{
  "num_hidden_layers": 9,
  "hidden_size": 128,
  "num_attention_heads": 4,
  "num_key_value_heads": 4,
  "head_dim": 32,
  "intermediate_size": 512,
  "vocab_size": 2048,
  "hidden_act": "tanh_gelu",
  "norm": "layernorm",
  "norm_place": "pre",
  "norm_eps": 1e-05,
  "positions": "rope",
  "rope_theta": 3570.0,
  "rope_fraction": 1.0,
  "qk_norm": false,
  "attn_scale": 0.177,
  "bias": "none",
  "tie_word_embeddings": false,
  "parallel_block": true,
  "init": "uniform",
  "init_std_qkv": 0.0472,
  "init_std_o": 0.0,
  "init_std_up": 0.0472,
  "init_std_down": 0.0,
  "optimizer": "muon_variant",
  "learning_rate": 0.0082,
  "lr_mult_o": 0.691,
  "lr_mult_up": 0.888,
  "beta1": 0.9,
  "lr_head": 0.00486,
  "max_grad_norm": 0.5,
  "warmup_steps": 200,
  "schedule": "wsd",
  "decay_fraction": 1.0,
  "decay_shape": "linear",
  "final_lr_fraction": 0.0,
  "batch_tokens": [16384, 32768, 49152],
  "max_seq_len": 128,
  "doc_mask": false,
  "train_tokens": 149700000,
  "max_steps": 5031,
  "dataset": "wikipedia_en"
}
Each number is 50 + 12 x the weight over its row's rms, rounded and kept within 0 to 99. Layers, rows and columns count from 0. The size before them is the row's rms in percent of the matrix's.

# layer 6 MLP up, 512x128, rms 0.125, rows 370-397, columns 0-127
098:36 38 55 89 48 45 52 64 40 61 52 68 45 62 33 46 51 53 49 61 80 47 60 41 53 43 22 68 44 41 51 69 44 53 49 53 33 42 32 64 57 54 27 51 47 57 54 67 50 31 58 35 63 74 59 63 45 37 47 48 70 56 40 38 52 33 21 58 30 63 48 49 69 68 53 32 53 51 50 44 62 57 47 41 29 39 57 27 43 67 32 55 61 57 56 48 59 39 47 44 55 63 43 37 52 45 55 58 56 57 35 54 50 58 37 52 51 57 55 44 30 61 54 54 35 38 39 68
094:64 53 49 61 36 53 41 45 47 68 35 56 43 59 53 47 32 74 57 57 38 64 57 49 36 48 51 55 34 34 40 52 47 54 56 50 34 35 69 55 52 49 65 50 58 55 44 31 34 66 28 73 44 53 66 73 45 43 33 43 53 38 33 64 62 53 30 30 53 78 70 47 43 53 47 66 42 51 62 57 63 42 50 26 56 36 51 48 50 71 30 43 40 31 62 60 48 52 50 61 49 75 43 25 52 77 42 37 37 51 41 57 49 27 58 42 62 48 35 53 44 66 59 47 58 52 63 53
109:75 58 33 63 47 39 49 70 48 39 68 69 52 45 49 83 61 47 32 33 44 64 62 41 39 53 44 55 51 60 45 52 34 59 39 29 31 63 51 67 52 47 41 50 44 36 56 47 37 38 65 40 42 66 54 66 32 46 67 53 36 46 69 67 48 48 31 36 55 34 46 37 70 41 36 34 45 52 55 44 55 41 53 46 47 58 50 37 34 40 52 65 22 42 71 67 49 78 48 47 39 42 53 29 57 52 50 63 38 51 47 47 66 55 40 53 49 60 44 51 58 56 59 26 51 23 59 51
105:46 59 39 44 32 53 64 40 40 57 38 49 30 48 41 70 42 46 69 40 51 66 56 60 31 65 51 46 56 41 60 40 54 46 44 52 49 61 37 50 33 52 56 45 63 61 71 38 41 52 30 44 50 59 87 29 38 61 36 64 70 54 51 45 75 35 52 52 54 70 36 45 48 64 48 54 37 23 37 74 63 57 38 41 42 51 72 65 55 57 42 39 48 58 40 30 45 53 38 48 54 52 38 50 54 57 45 42 63 43 55 34 59 50 74 41 33 66 55 47 56 68 69 69 32 49 59 40
094:57 41 56 40 69 46 33 26 40 35 43 67 43 51 60 39 39 51 49 45 54 57 57 54 54 56 44 54 58 64 55 43 43 53 61 46 49 48 46 45 49 23 56 54 55 27 35 29 74 60 44 49 60 72 46 36 38 73 59 59 53 55 42 57 69 52 17 49 41 20 39 66 38 48 59 69 50 60 47 61 70 65 37 70 34 42 39 23 34 40 44 46 59 58 54 63 46 34 59 53 53 56 58 43 41 36 55 63 33 60 51 60 69 51 34 62 64 65 43 56 52 45 47 68 48 55 29 36
101:34 57 35 51 50 56 42 34 27 31 48 56 57 42 36 43 69 59 40 65 45 48 64 58 50 54 58 69 54 42 68 38 78 51 63 40 50 63 46 45 61 41 26 46 42 47 33 42 56 58 46 64 41 57 64 60 62 38 55 46 40 41 62 45 38 40 36 47 36 54 41 36 70 64 44 50 47 16 51 60 50 55 64 52 27 71 36 47 60 39 43 59 64 56 70 57 25 31 42 45 58 70 59 65 54 44 28 51 23 52 45 45 48 63 43 44 52 57 67 62 65 58 36 44 45 37 62 68
100:38 42 45 24 64 56 45 44 31 27 46 59 51 56 30 41 62 71 77 65 70 69 74 57 60 69 19 69 50 33 50 51 66 45 39 37 37 65 34 59 64 37 47 56 34 46 43 52 58 56 40 46 59 38 45 43 38 58 57 53 66 46 37 62 49 53 49 47 35 42 41 41 37 48 70 43 35 64 47 70 61 50 26 52 61 39 52 59 35 53 60 55 35 69 53 63 39 46 61 28 44 58 44 47 39 34 62 56 55 59 51 43 48 36 57 58 43 59 65 47 44 59 72 62 50 61 49 45
096:50 64 52 58 51 67 55 20 38 62 44 50 64 50 55 59 56 58 41 63 50 70 45 39 39 19 68 48 55 63 62 55 51 64 35 44 36 43 51 54 26 31 48 58 58 33 61 41 62 57 38 46 55 57 43 33 39 38 61 40 59 66 59 47 61 49 52 40 54 58 21 41 65 22 61 70 59 82 32 76 51 42 59 60 28 31 44 55 46 43 40 61 62 48 34 57 48 49 38 56 42 37 44 68 49 65 50 37 50 39 60 43 47 32 41 60 48 60 42 34 44 40 43 40 55 62 45 59
098:60 45 67 15 53 48 57 47 52 28 41 60 62 68 55 32 49 51 44 60 49 48 41 55 37 46 64 34 39 44 58 52 65 55 53 41 60 52 61 70 60 43 40 29 28 51 28 71 59 55 41 44 46 36 64 47 60 55 65 66 61 66 43 45 56 44 74 43 29 69 43 33 56 45 55 48 64 61 51 43 43 41 59 57 36 50 47 56 62 34 49 56 63 54 49 16 76 49 41 39 40 55 38 29 52 33 64 51 44 54 52 57 57 65 52 43 62 39 42 42 71 56 43 80 53 34 62 60
098:33 50 60 68 57 58 52 45 71 62 52 50 85 39 44 62 53 60 52 58 60 47 47 44 16 60 51 37 67 48 55 52 56 39 47 32 53 61 44 35 37 57 55 62 35 50 65 67 51 30 50 71 49 63 41 39 51 50 33 66 55 38 65 51 38 54 66 50 53 19 49 33 72 53 41 48 61 47 51 50 65 48 34 30 58 53 47 54 59 41 21 52 60 47 49 45 60 74 28 32 49 41 49 32 41 82 50 66 45 51 52 66 69 45 41 44 60 53 52 42 41 54 50 40 46 58 37 62
099:44 52 23 48 28 48 53 52 46 54 50 54 50 59 64 45 71 77 54 53 44 46 37 60 44 41 59 51 38 49 51 57 63 57 76 38 44 41 49 38 42 45 43 53 57 49 54 54 33 57 53 62 39 45 44 56 51 30 51 48 42 41 54 58 72 56 69 35 63 34 69 48 75 65 53 53 68 65 44 32 68 22 62 46 39 68 69 40 69 64 43 58 44 65 50 62 25 25 52 49 47 57 54 41 40 39 54 35 49 57 47 24 22 69 55 51 49 49 55 61 41 63 56 42 35 35 57 34
098:54 74 54 51 47 45 67 54 50 57 40 51 27 71 46 38 60 55 80 40 63 36 50 36 67 53 57 66 45 52 61 45 35 47 44 43 60 30 62 43 40 38 65 50 66 65 57 50 40 40 50 53 55 48 48 63 26 64 64 48 51 62 46 14 38 57 50 58 53 56 47 45 41 38 33 58 50 69 69 28 15 80 38 39 52 61 44 50 36 61 36 45 50 58 37 65 46 52 61 41 65 51 36 57 42 34 51 52 46 54 40 37 44 41 51 46 56 55 43 60 56 71 79 55 44 50 37 37
092:83 39 55 55 58 53 44 54 76 66 28 53 62 42 66 49 59 42 31 45 37 34 41 38 62 63 52 58 34 57 74 63 29 59 46 43 36 56 48 53 46 42 61 40 48 58 54 49 46 37 35 36 44 65 63 57 43 41 39 44 38 38 43 67 58 40 50 34 54 35 25 51 28 57 55 55 32 42 64 54 61 47 48 40 44 40 48 48 35 59 51 56 60 31 59 60 29 42 56 48 39 69 36 56 52 39 19 53 73 48 75 61 49 64 55 40 59 73 58 57 50 42 52 66 46 37 57 64
103:55 60 73 29 41 47 27 22 37 59 54 54 54 70 47 59 33 62 57 31 34 61 58 49 63 57 60 38 44 63 62 42 46 31 37 28 47 52 37 51 63 39 42 70 55 32 56 40 57 50 57 52 76 67 75 60 43 47 24 41 44 46 43 47 41 45 53 59 64 19 47 52 60 67 50 40 55 59 50 55 71 60 64 67 43 65 30 42 62 63 36 50 56 37 59 49 51 43 32 43 52 25 56 47 62 61 48 49 61 52 56 49 63 47 55 37 48 48 42 43 58 45 55 41 74 57 35 65
105:36 36 61 54 43 60 51 38 50 52 55 46 56 40 49 60 70 55 54 18 43 63 42 26 35 53 47 50 63 40 42 35 37 42 24 47 48 42 44 57 19 41 63 58 44 46 43 39 49 43 65 33 46 49 42 52 49 63 40 70 60 64 52 33 61 46 32 45 49 41 47 35 65 72 64 48 53 34 39 62 47 52 56 33 59 46 37 67 50 52 49 48 68 45 64 47 69 41 45 31 54 35 53 73 61 64 57 65 68 72 43 47 62 49 53 40 52 53 89 68 66 57 36 63 46 48 46 61
091:76 64 37 37 49 39 50 37 68 55 60 55 59 52 49 44 41 64 33 41 50 57 30 56 48 54 68 52 39 57 42 35 43 67 34 48 48 52 39 54 38 54 62 48 51 61 48 51 54 49 24 49 56 38 42 44 36 31 39 38 64 39 50 62 46 71 43 57 41 44 57 69 66 45 39 48 47 57 58 66 59 68 47 55 39 60 40 59 47 24 39 54 25 67 29 56 53 43 30 44 26 39 62 42 44 55 63 74 75 37 30 74 28 52 57 59 56 38 60 61 34 58 66 54 58 42 61 63
095:39 50 56 47 57 57 45 39 42 29 58 54 52 33 61 51 48 69 56 45 23 50 46 53 28 53 49 33 39 44 33 58 51 40 32 40 47 41 52 52 51 50 54 56 26 58 45 65 37 49 77 45 42 56 53 38 51 53 67 48 47 61 26 54 60 42 42 40 64 67 36 40 16 59 47 44 47 60 59 84 69 60 50 42 62 73 54 54 47 53 41 38 66 36 51 58 61 43 55 75 51 63 49 54 38 47 55 56 60 43 49 63 75 75 41 31 46 42 62 66 72 49 31 33 63 54 51 61
102:70 26 54 61 48 51 61 27 49 54 73 63 38 59 71 40 44 54 54 48 59 62 36 49 38 57 29 68 54 47 39 60 66 44 50 38 42 42 40 26 49 61 49 39 57 51 35 67 56 56 61 40 54 70 54 59 46 23 31 52 59 46 61 31 61 62 43 69 54 51 44 56 70 45 48 29 45 63 44 65 31 60 36 54 34 56 42 52 35 46 46 61 57 63 72 63 44 25 56 41 51 56 61 40 64 39 54 56 44 52 67 52 57 64 44 33 46 32 39 41 51 26 29 32 48 61 45 56
106:59 32 36 32 45 32 43 65 50 56 51 53 42 58 64 35 51 74 57 58 68 39 51 40 65 68 37 37 75 38 40 15 46 45 76 54 40 41 23 47 52 59 60 58 53 54 54 48 44 45 53 41 69 65 55 42 57 45 41 65 60 71 47 53 45 57 49 58 56 71 66 51 36 53 34 51 76 65 56 38 54 30 74 63 56 45 54 59 55 58 43 24 52 39 50 57 59 69 35 53 25 43 45 45 52 50 30 40 46 38 48 42 50 63 57 47 59 59 37 31 55 57 36 46 65 48 52 39
099:72 48 70 64 62 44 44 61 38 42 49 61 42 58 51 60 67 59 42 34 54 49 64 59 40 61 58 24 48 67 59 47 40 42 43 52 35 56 52 44 60 44 56 53 38 56 65 66 32 44 48 71 38 54 21 65 63 43 70 26 43 53 44 51 69 66 60 56 47 31 47 47 56 46 65 37 41 52 57 51 39 41 46 50 44 61 36 62 57 36 41 64 47 28 48 40 49 66 59 57 69 38 35 44 34 46 46 27 43 57 47 47 55 45 66 44 41 34 66 41 32 82 66 72 48 30 33 42
092:35 63 41 63 48 12 51 31 33 81 63 58 40 63 45 55 47 43 43 37 60 48 50 33 46 41 59 30 60 65 38 42 50 62 46 43 45 38 30 68 55 60 30 49 49 66 59 53 44 61 36 53 43 37 50 54 49 48 57 45 57 51 50 49 62 43 50 44 53 42 60 52 48 35 61 67 52 57 43 69 35 25 53 49 60 35 36 75 43 39 72 54 34 74 56 38 53 50 67 56 50 29 52 61 57 49 46 74 60 37 44 53 51 58 40 47 36 42 69 53 65 77 53 48 34 49 65 68
095:42 59 74 51 49 62 39 58 67 36 66 49 30 56 59 39 38 51 79 29 32 51 57 71 32 56 34 47 54 40 62 53 38 51 29 50 46 36 56 50 59 67 59 53 63 30 53 62 30 30 74 52 48 73 31 40 54 52 59 51 67 37 61 61 54 26 39 50 56 41 54 48 65 40 56 41 26 56 56 46 37 45 53 43 53 59 63 46 62 49 33 40 57 51 54 70 21 48 44 47 46 49 67 47 39 53 34 50 45 50 59 47 56 66 44 44 56 50 86 53 65 58 44 60 51 48 63 37
098:68 54 51 27 61 30 51 55 61 47 32 24 32 71 54 41 58 56 54 47 42 61 44 54 62 68 59 50 48 41 41 57 46 33 57 58 35 61 68 50 48 52 72 53 33 61 47 48 50 63 41 47 57 57 23 36 57 61 44 57 44 37 32 49 57 46 48 61 45 36 76 36 53 60 39 62 72 60 56 56 50 32 51 41 63 58 38 66 39 41 41 33 46 59 46 45 60 38 40 79 58 31 49 54 44 42 39 55 18 50 56 29 60 43 59 61 72 55 41 45 57 74 43 56 27 48 58 64
100:46 61 58 60 46 51 69 35 51 65 51 64 65 34 51 35 59 43 66 54 43 36 59 45 49 38 49 78 51 64 50 47 63 57 62 78 54 48 57 84 47 40 46 44 68 29 64 66 60 40 58 37 53 54 45 33 45 32 60 41 49 59 45 40 76 35 44 63 49 42 58 56 43 33 37 54 37 57 51 60 25 59 48 43 49 53 34 31 51 57 42 30 66 72 43 63 50 18 47 48 38 40 35 56 29 61 46 44 57 44 45 35 41 69 62 48 59 37 45 64 37 46 65 52 42 43 45 62
097:40 47 46 40 48 33 60 44 49 50 24 46 64 27 51 53 36 45 74 64 57 31 27 47 56 62 59 41 48 44 41 45 50 87 61 32 34 41 58 37 37 54 33 61 40 48 63 62 49 41 60 48 67 36 54 41 46 55 52 65 68 49 43 51 38 51 60 35 48 51 29 57 88 30 42 54 48 51 48 50 59 46 44 65 53 74 39 67 66 38 34 55 37 59 70 58 36 61 53 60 51 60 47 60 43 50 54 79 59 60 64 49 45 35 50 52 48 54 45 45 25 55 45 47 61 40 64 58
099:77 56 19 58 42 52 22 48 46 40 31 56 48 79 37 45 35 63 52 56 49 67 52 48 53 33 56 72 43 45 34 69 62 42 57 40 27 43 58 49 30 51 50 45 46 59 48 46 45 41 41 64 52 55 67 48 63 52 42 55 27 72 57 43 59 43 44 36 44 59 47 63 39 54 40 43 40 69 61 32 61 66 56 41 43 37 65 52 58 37 44 60 33 44 47 47 40 69 38 52 72 55 40 60 55 50 43 54 65 44 71 71 40 15 60 50 43 60 54 64 67 50 51 52 56 53 39 59
101:48 57 60 50 48 58 46 53 41 34 57 70 41 37 59 53 59 51 46 36 24 30 49 38 49 64 37 24 71 61 42 40 61 56 52 47 52 36 54 63 49 58 60 46 49 70 66 43 57 58 51 44 66 62 70 49 46 40 43 40 43 50 57 40 40 28 42 62 52 57 71 36 45 52 55 26 31 44 54 61 39 48 55 56 49 27 60 70 50 45 34 51 58 45 44 71 64 52 68 43 44 65 57 39 58 58 51 14 49 36 68 34 48 52 36 73 56 42 62 55 60 69 35 30 50 45 22 44
096:54 49 71 67 36 52 50 57 51 45 68 59 63 56 57 62 40 35 59 55 40 51 38 46 39 38 32 43 39 53 57 73 49 63 47 46 54 37 49 64 51 61 58 52 48 58 52 38 34 46 42 51 67 25 56 33 54 68 55 35 69 66 30 59 25 31 53 52 42 68 38 79 44 50 52 49 57 44 56 61 50 49 71 62 45 46 53 65 39 22 35 48 60 21 61 52 58 37 57 59 51 68 50 68 25 35 52 55 41 65 47 43 64 46 42 62 55 55 42 29 34 61 79 58 45 53 45 46
# layer 6 MLP down (transposed), 512x128, rms 0.0348, rows 370-396, columns 0-127
100:37 61 37 82 47 57 23 61 50 27 47 71 44 29 62 57 34 55 22 58 32 43 20 53 47 36 61 42 53 62 53 29 58 66 60 69 38 62 45 58 44 61 69 53 57 29 33 52 55 58 57 37 51 48 57 56 54 30 63 65 69 57 36 48 43 44 46 52 40 70 55 43 44 47 56 55 57 50 57 23 46 69 46 31 61 56 45 47 57 37 56 41 36 72 47 41 57 59 51 60 59 33 58 44 77 58 51 50 63 49 36 45 56 48 57 51 53 49 52 46 46 47 43 43 25 62 60 50
093:59 45 36 31 54 51 42 46 51 59 26 35 70 39 55 53 34 55 64 63 55 40 53 61 54 45 39 33 40 50 58 53 58 44 40 78 61 72 60 62 57 58 44 37 42 53 26 67 60 45 35 48 42 41 22 40 45 53 59 49 45 30 59 59 51 60 53 79 51 34 23 38 39 47 62 64 43 58 60 40 39 69 40 63 52 52 64 75 60 48 63 51 44 64 53 62 47 38 34 46 67 46 51 45 27 28 48 41 50 62 48 57 52 57 33 69 32 40 55 34 50 48 64 67 44 71 59 46
101:61 46 35 47 50 48 91 53 50 67 43 56 40 36 47 44 52 54 38 38 62 52 57 59 53 52 88 47 31 47 68 45 39 39 44 69 61 57 32 29 17 55 66 50 46 43 35 56 29 56 57 71 54 44 67 64 45 52 46 57 77 31 49 40 60 36 54 31 73 43 61 46 53 67 43 58 44 36 39 36 49 49 55 68 58 49 38 41 60 40 36 46 65 59 69 60 53 48 37 36 47 66 50 51 37 44 61 59 47 45 35 50 47 59 39 56 47 30 33 37 50 57 50 47 57 51 58 58
109:51 41 48 54 25 56 62 63 56 51 49 63 59 74 51 66 41 40 50 71 60 78 43 58 48 32 64 45 46 49 61 30 65 47 47 49 57 65 59 41 30 61 38 32 58 47 28 44 50 35 46 40 56 45 56 56 63 57 34 46 61 55 59 71 51 60 44 61 34 62 27 56 55 34 44 38 64 51 50 63 57 30 51 71 50 49 45 38 39 32 36 30 49 69 62 42 55 47 55 70 49 41 57 54 65 36 34 55 53 60 61 56 49 52 45 36 45 34 48 54 34 63 41 68 34 57 08 46
095:38 50 66 62 23 53 67 71 60 38 34 52 49 44 46 52 60 43 38 45 50 63 67 76 55 56 51 31 49 37 36 65 53 38 37 44 53 45 56 39 53 53 52 08 56 52 41 43 84 56 38 37 64 55 51 51 71 59 66 61 54 62 37 49 47 64 48 44 39 60 55 53 32 28 32 51 45 52 73 40 33 59 31 53 57 56 64 46 54 49 53 59 46 31 45 67 39 57 45 53 34 44 60 47 29 36 45 63 59 34 44 47 55 59 74 56 50 46 42 44 51 61 62 40 42 40 73 59
101:63 50 38 39 48 52 77 50 56 51 37 39 41 57 79 47 76 51 55 73 49 72 45 32 71 49 21 84 59 37 43 60 52 42 63 58 45 57 54 34 54 36 44 38 33 25 55 44 70 48 64 41 53 59 38 45 54 50 48 41 40 43 38 71 53 37 44 27 45 50 47 53 50 45 39 34 67 67 60 49 35 47 66 35 28 48 44 52 44 45 54 55 51 43 34 47 63 44 58 64 54 60 45 56 44 57 53 47 63 47 33 64 42 38 40 64 64 33 79 35 49 49 60 43 50 48 59 53
105:41 57 37 46 61 48 56 65 66 40 79 46 84 61 39 51 47 75 49 51 24 58 48 50 59 51 38 23 27 67 49 28 35 79 61 56 47 42 54 46 63 44 27 31 60 35 64 55 50 51 56 47 37 50 64 55 52 28 45 35 36 68 62 52 60 48 53 41 59 50 77 31 61 54 54 48 62 39 40 72 46 59 49 65 38 37 43 57 44 41 37 55 54 49 25 52 36 43 48 67 53 44 64 45 56 40 33 66 48 56 54 64 57 54 44 41 49 54 55 53 52 55 59 42 53 37 31 43
094:44 55 47 34 57 57 61 60 48 45 52 58 49 42 65 53 56 49 98 54 64 64 41 67 45 63 39 56 41 64 40 45 59 46 71 58 52 58 43 56 62 32 64 36 52 52 34 48 24 66 60 47 62 47 51 49 59 64 66 53 57 41 28 48 42 52 48 36 43 45 73 38 33 82 48 45 40 42 61 40 61 48 50 33 55 52 59 47 44 33 56 39 39 69 46 44 43 52 49 45 30 28 49 60 38 41 37 50 35 49 17 54 47 61 83 45 47 62 58 52 49 51 54 52 42 48 40 27
096:35 69 25 72 43 40 70 51 64 57 53 70 41 17 50 61 33 67 61 40 42 57 59 64 64 54 29 53 43 55 28 51 48 41 40 51 28 53 53 58 42 68 60 31 69 30 49 47 52 58 38 39 60 38 48 54 43 47 44 40 57 67 53 58 47 54 69 51 47 55 67 30 61 54 31 54 52 48 31 40 37 49 66 52 54 51 58 76 49 48 35 74 48 58 60 49 68 72 50 44 45 36 37 52 45 58 48 53 35 30 58 50 64 37 42 48 44 48 43 55 21 40 56 52 47 67 55 59
098:73 30 59 41 57 43 35 42 57 25 30 39 59 62 46 40 58 33 50 49 61 24 38 35 64 49 62 63 54 49 72 48 49 47 68 69 45 47 66 44 50 35 45 50 36 45 33 39 60 53 50 71 72 55 61 69 51 60 30 42 31 62 50 43 61 42 73 80 34 45 39 47 25 42 57 57 41 44 40 47 31 67 40 56 58 35 43 56 51 56 56 67 50 23 60 36 49 54 53 61 54 45 44 66 75 56 52 62 58 57 45 40 44 39 48 51 48 32 46 54 69 41 59 54 51 60 50 43
099:57 57 64 56 33 43 38 47 71 69 55 40 49 60 50 63 48 57 46 13 22 57 72 48 62 52 47 48 57 32 47 52 73 51 35 54 41 23 70 36 43 66 39 26 53 53 48 51 25 73 64 60 66 39 58 36 55 49 48 58 54 70 45 48 35 34 52 57 46 40 48 55 43 56 61 32 49 47 59 45 54 53 45 67 49 40 36 38 38 68 44 43 40 50 57 17 42 59 61 57 64 73 57 70 50 55 53 44 54 39 36 40 54 56 33 48 47 35 58 47 52 54 59 52 45 57 74 61
101:45 30 32 39 64 42 93 59 31 45 36 51 30 54 57 44 49 55 63 47 49 63 40 50 42 58 56 35 60 48 53 50 58 51 36 52 43 66 32 37 49 71 55 66 37 53 75 39 57 56 50 59 48 82 60 56 33 46 32 46 39 57 37 51 54 56 49 52 62 44 49 58 47 52 39 45 44 38 54 65 66 54 64 57 60 23 50 27 41 56 66 27 57 47 61 49 55 43 35 42 64 59 49 72 54 32 79 55 53 42 55 36 38 72 40 41 52 41 38 47 49 35 41 62 40 51 59 61
098:40 50 48 57 72 43 66 65 51 43 64 45 35 41 59 55 64 39 59 52 68 52 40 47 43 34 53 42 44 32 45 65 62 71 64 42 72 37 46 38 32 45 54 55 61 65 54 58 59 71 58 63 43 38 39 61 40 56 41 44 50 55 46 32 41 66 45 85 45 52 42 50 42 40 68 39 71 60 45 31 35 39 61 27 37 64 50 31 58 54 43 32 43 52 56 68 54 49 47 46 60 31 44 17 56 51 63 43 44 53 74 57 74 29 38 56 39 54 39 63 50 57 42 35 52 58 43 47
105:82 29 51 61 45 50 49 62 47 39 42 62 42 44 52 68 55 31 58 42 58 67 36 55 41 56 44 42 54 44 70 31 38 72 55 54 51 47 44 33 49 47 36 39 51 47 51 41 51 46 45 59 57 60 50 38 45 69 68 42 52 45 60 39 38 47 47 64 32 45 47 49 41 57 49 65 55 76 41 44 45 62 34 50 47 55 47 49 48 64 22 42 47 51 71 45 35 63 64 30 37 56 52 78 68 37 63 43 68 48 68 63 46 67 54 42 46 45 18 57 33 56 55 79 36 56 34 30
098:61 66 52 32 30 61 38 61 60 53 44 57 69 56 61 59 44 50 48 08 68 43 65 45 51 56 48 54 61 53 43 56 52 49 46 56 41 57 67 48 31 41 50 25 59 42 45 49 65 60 45 33 56 61 45 33 52 34 61 53 44 40 55 58 62 56 37 81 63 60 30 32 35 30 52 57 70 44 28 39 54 57 65 48 58 67 19 52 34 44 63 64 44 35 68 49 36 41 49 36 43 54 65 35 42 41 49 58 39 47 49 60 67 53 47 39 45 61 66 57 40 73 56 51 44 47 46 60
099:36 76 34 37 45 43 39 53 56 48 43 56 61 65 48 64 55 48 56 32 33 38 50 44 41 65 53 50 49 55 59 36 47 56 54 48 36 40 36 35 66 72 32 62 33 49 59 73 69 56 57 49 44 44 75 72 46 67 48 47 39 41 63 55 38 43 51 50 31 57 11 49 59 70 38 50 65 24 46 71 39 60 44 46 49 52 54 52 42 47 66 61 63 37 39 51 61 23 34 67 53 38 50 72 64 61 41 59 51 45 38 64 40 47 51 52 46 59 56 44 41 37 47 36 68 61 46 42
093:73 43 66 32 62 28 28 64 70 39 61 55 47 53 42 51 45 47 42 61 49 54 56 59 48 55 51 45 60 49 62 45 47 44 46 37 46 33 62 35 75 43 56 65 55 31 65 27 63 62 60 40 76 37 35 55 37 50 27 61 49 38 20 53 36 74 57 61 46 60 28 52 45 35 50 50 63 63 43 45 39 51 55 43 43 50 59 56 47 39 48 63 42 52 48 55 46 48 56 85 45 54 61 44 45 43 55 41 41 46 37 51 44 58 46 58 35 73 77 35 49 49 45 44 69 43 34 75
101:56 26 60 57 49 35 99 55 67 43 56 72 56 56 29 61 48 44 63 53 55 60 47 48 52 49 50 32 67 30 53 67 46 48 60 64 51 65 64 35 38 67 41 57 47 49 35 40 41 24 47 45 42 38 64 45 56 47 52 59 66 37 34 35 59 60 42 65 56 45 17 51 62 68 52 47 34 41 33 60 38 46 59 67 44 76 47 40 44 39 60 48 51 57 56 64 32 40 32 51 60 49 57 39 52 63 54 49 46 65 44 40 47 54 54 43 52 64 31 42 42 59 57 46 41 41 37 49
098:38 49 72 37 72 46 51 61 22 74 50 60 59 57 63 32 56 55 43 58 40 59 32 55 42 41 49 66 50 44 79 32 46 47 48 36 50 63 69 42 60 50 44 51 61 67 41 40 51 39 68 52 61 42 49 44 56 44 43 41 52 60 43 62 50 29 35 49 80 51 46 40 47 57 57 41 52 58 57 61 41 53 61 11 39 53 60 42 38 51 58 48 22 62 58 61 45 46 48 37 64 50 53 61 27 53 39 59 36 47 52 47 50 52 71 55 44 45 56 48 74 62 42 11 48 38 56 53
100:47 32 37 65 53 61 64 52 59 43 51 49 64 65 58 47 53 38 43 40 71 60 45 45 43 32 63 53 53 41 55 45 80 39 29 43 56 34 67 51 64 48 48 39 70 31 61 59 38 80 51 55 36 40 58 74 54 55 29 45 46 49 38 40 35 41 50 54 46 35 65 48 50 38 42 51 46 59 48 67 66 46 54 30 39 36 34 52 55 39 42 27 67 76 31 52 55 53 59 62 35 52 45 53 61 68 48 66 50 64 59 42 45 73 68 61 47 51 50 43 43 54 38 43 17 53 56 34
091:39 45 52 32 53 48 79 64 59 30 48 50 55 56 63 43 85 67 59 69 47 53 57 46 56 43 54 26 36 50 35 20 38 59 61 50 42 49 75 25 54 45 47 57 41 50 68 42 46 51 41 55 47 53 55 55 40 70 51 52 47 29 38 60 51 48 41 50 28 61 60 49 60 55 64 34 47 14 46 36 58 58 49 51 63 26 48 63 42 33 62 58 40 43 55 51 61 63 50 54 60 49 37 57 65 43 62 45 35 61 66 35 38 44 38 56 59 35 49 60 64 46 46 57 59 41 40 72
098:49 34 41 69 52 60 50 62 63 47 43 69 35 67 46 48 66 54 39 79 42 63 33 34 37 48 71 36 33 60 51 77 40 63 56 36 57 49 44 40 53 57 52 69 53 49 32 52 49 52 45 62 47 44 41 57 42 37 37 43 44 43 68 43 54 52 64 53 50 28 64 41 43 48 69 54 58 54 38 42 29 65 42 39 54 29 64 45 60 49 46 22 72 68 48 35 42 43 56 41 54 56 59 45 55 47 51 59 54 61 27 70 54 26 70 34 26 61 46 54 43 32 55 49 49 62 70 58
095:59 54 36 74 62 63 69 63 53 34 61 46 53 58 45 46 64 57 54 36 61 46 73 53 56 76 50 57 57 45 70 41 49 63 49 44 54 43 39 45 42 46 48 60 58 56 43 37 33 55 69 48 47 45 43 43 61 68 46 33 32 51 42 50 34 42 68 66 46 48 41 55 42 45 68 34 26 53 48 29 32 60 59 61 36 65 54 53 34 46 51 60 48 55 49 18 33 39 42 33 31 48 39 38 42 42 66 42 64 62 50 79 47 58 35 73 32 45 52 67 61 42 34 51 35 74 52 59
103:47 43 60 63 66 29 76 62 64 28 50 51 54 53 62 28 55 54 40 51 50 54 39 41 64 62 45 31 38 68 58 46 65 37 49 62 46 64 56 36 45 64 59 62 42 73 46 41 48 54 38 46 49 29 47 46 41 58 41 64 44 30 30 44 55 45 46 32 45 37 47 58 30 43 51 71 64 51 32 65 54 52 72 33 33 24 43 58 43 60 39 58 56 50 58 52 54 49 48 38 49 47 52 36 74 47 42 54 45 73 63 48 40 27 42 54 62 65 48 57 72 48 79 54 60 37 61 34
098:56 56 53 54 59 33 34 52 50 46 48 46 43 36 66 56 49 42 45 57 39 25 74 57 67 29 60 54 44 59 22 46 65 40 52 64 51 43 58 43 37 41 63 70 60 45 47 40 44 57 55 41 51 29 59 66 62 55 35 49 48 57 70 59 62 62 53 37 42 50 71 42 41 70 32 46 42 48 63 53 43 42 58 57 64 34 47 38 52 55 37 69 26 45 69 39 53 33 47 85 39 44 44 39 61 43 49 38 33 60 48 51 65 55 56 33 67 60 75 49 46 22 62 51 55 28 46 43
097:46 50 60 56 39 63 21 65 61 63 64 47 64 42 40 57 62 45 58 50 44 48 56 62 49 64 55 37 70 65 62 45 29 28 53 66 62 61 41 54 60 54 25 23 47 55 57 62 64 31 54 45 51 53 34 44 53 54 57 56 58 41 55 59 55 57 54 45 56 56 54 35 51 36 69 44 57 49 42 49 52 44 44 36 44 51 39 59 67 67 46 26 50 62 58 41 33 30 46 59 52 26 58 49 59 45 54 72 30 44 20 14 59 82 48 51 42 62 56 32 43 47 53 57 35 57 52 47
101:42 55 64 37 64 21 57 62 59 33 36 39 50 55 78 27 47 44 32 60 51 62 48 61 69 36 57 50 61 48 46 67 45 54 46 56 49 50 61 37 59 41 35 67 67 27 38 47 52 41 58 63 39 46 60 58 52 59 42 55 48 64 59 67 41 65 55 43 32 44 45 56 37 52 43 36 51 42 72 40 68 50 55 34 52 49 51 37 39 47 50 43 48 43 49 40 54 71 46 67 36 29 67 54 43 61 52 61 37 45 32 56 51 67 26 19 46 50 46 64 30 64 54 78 47 67 45 65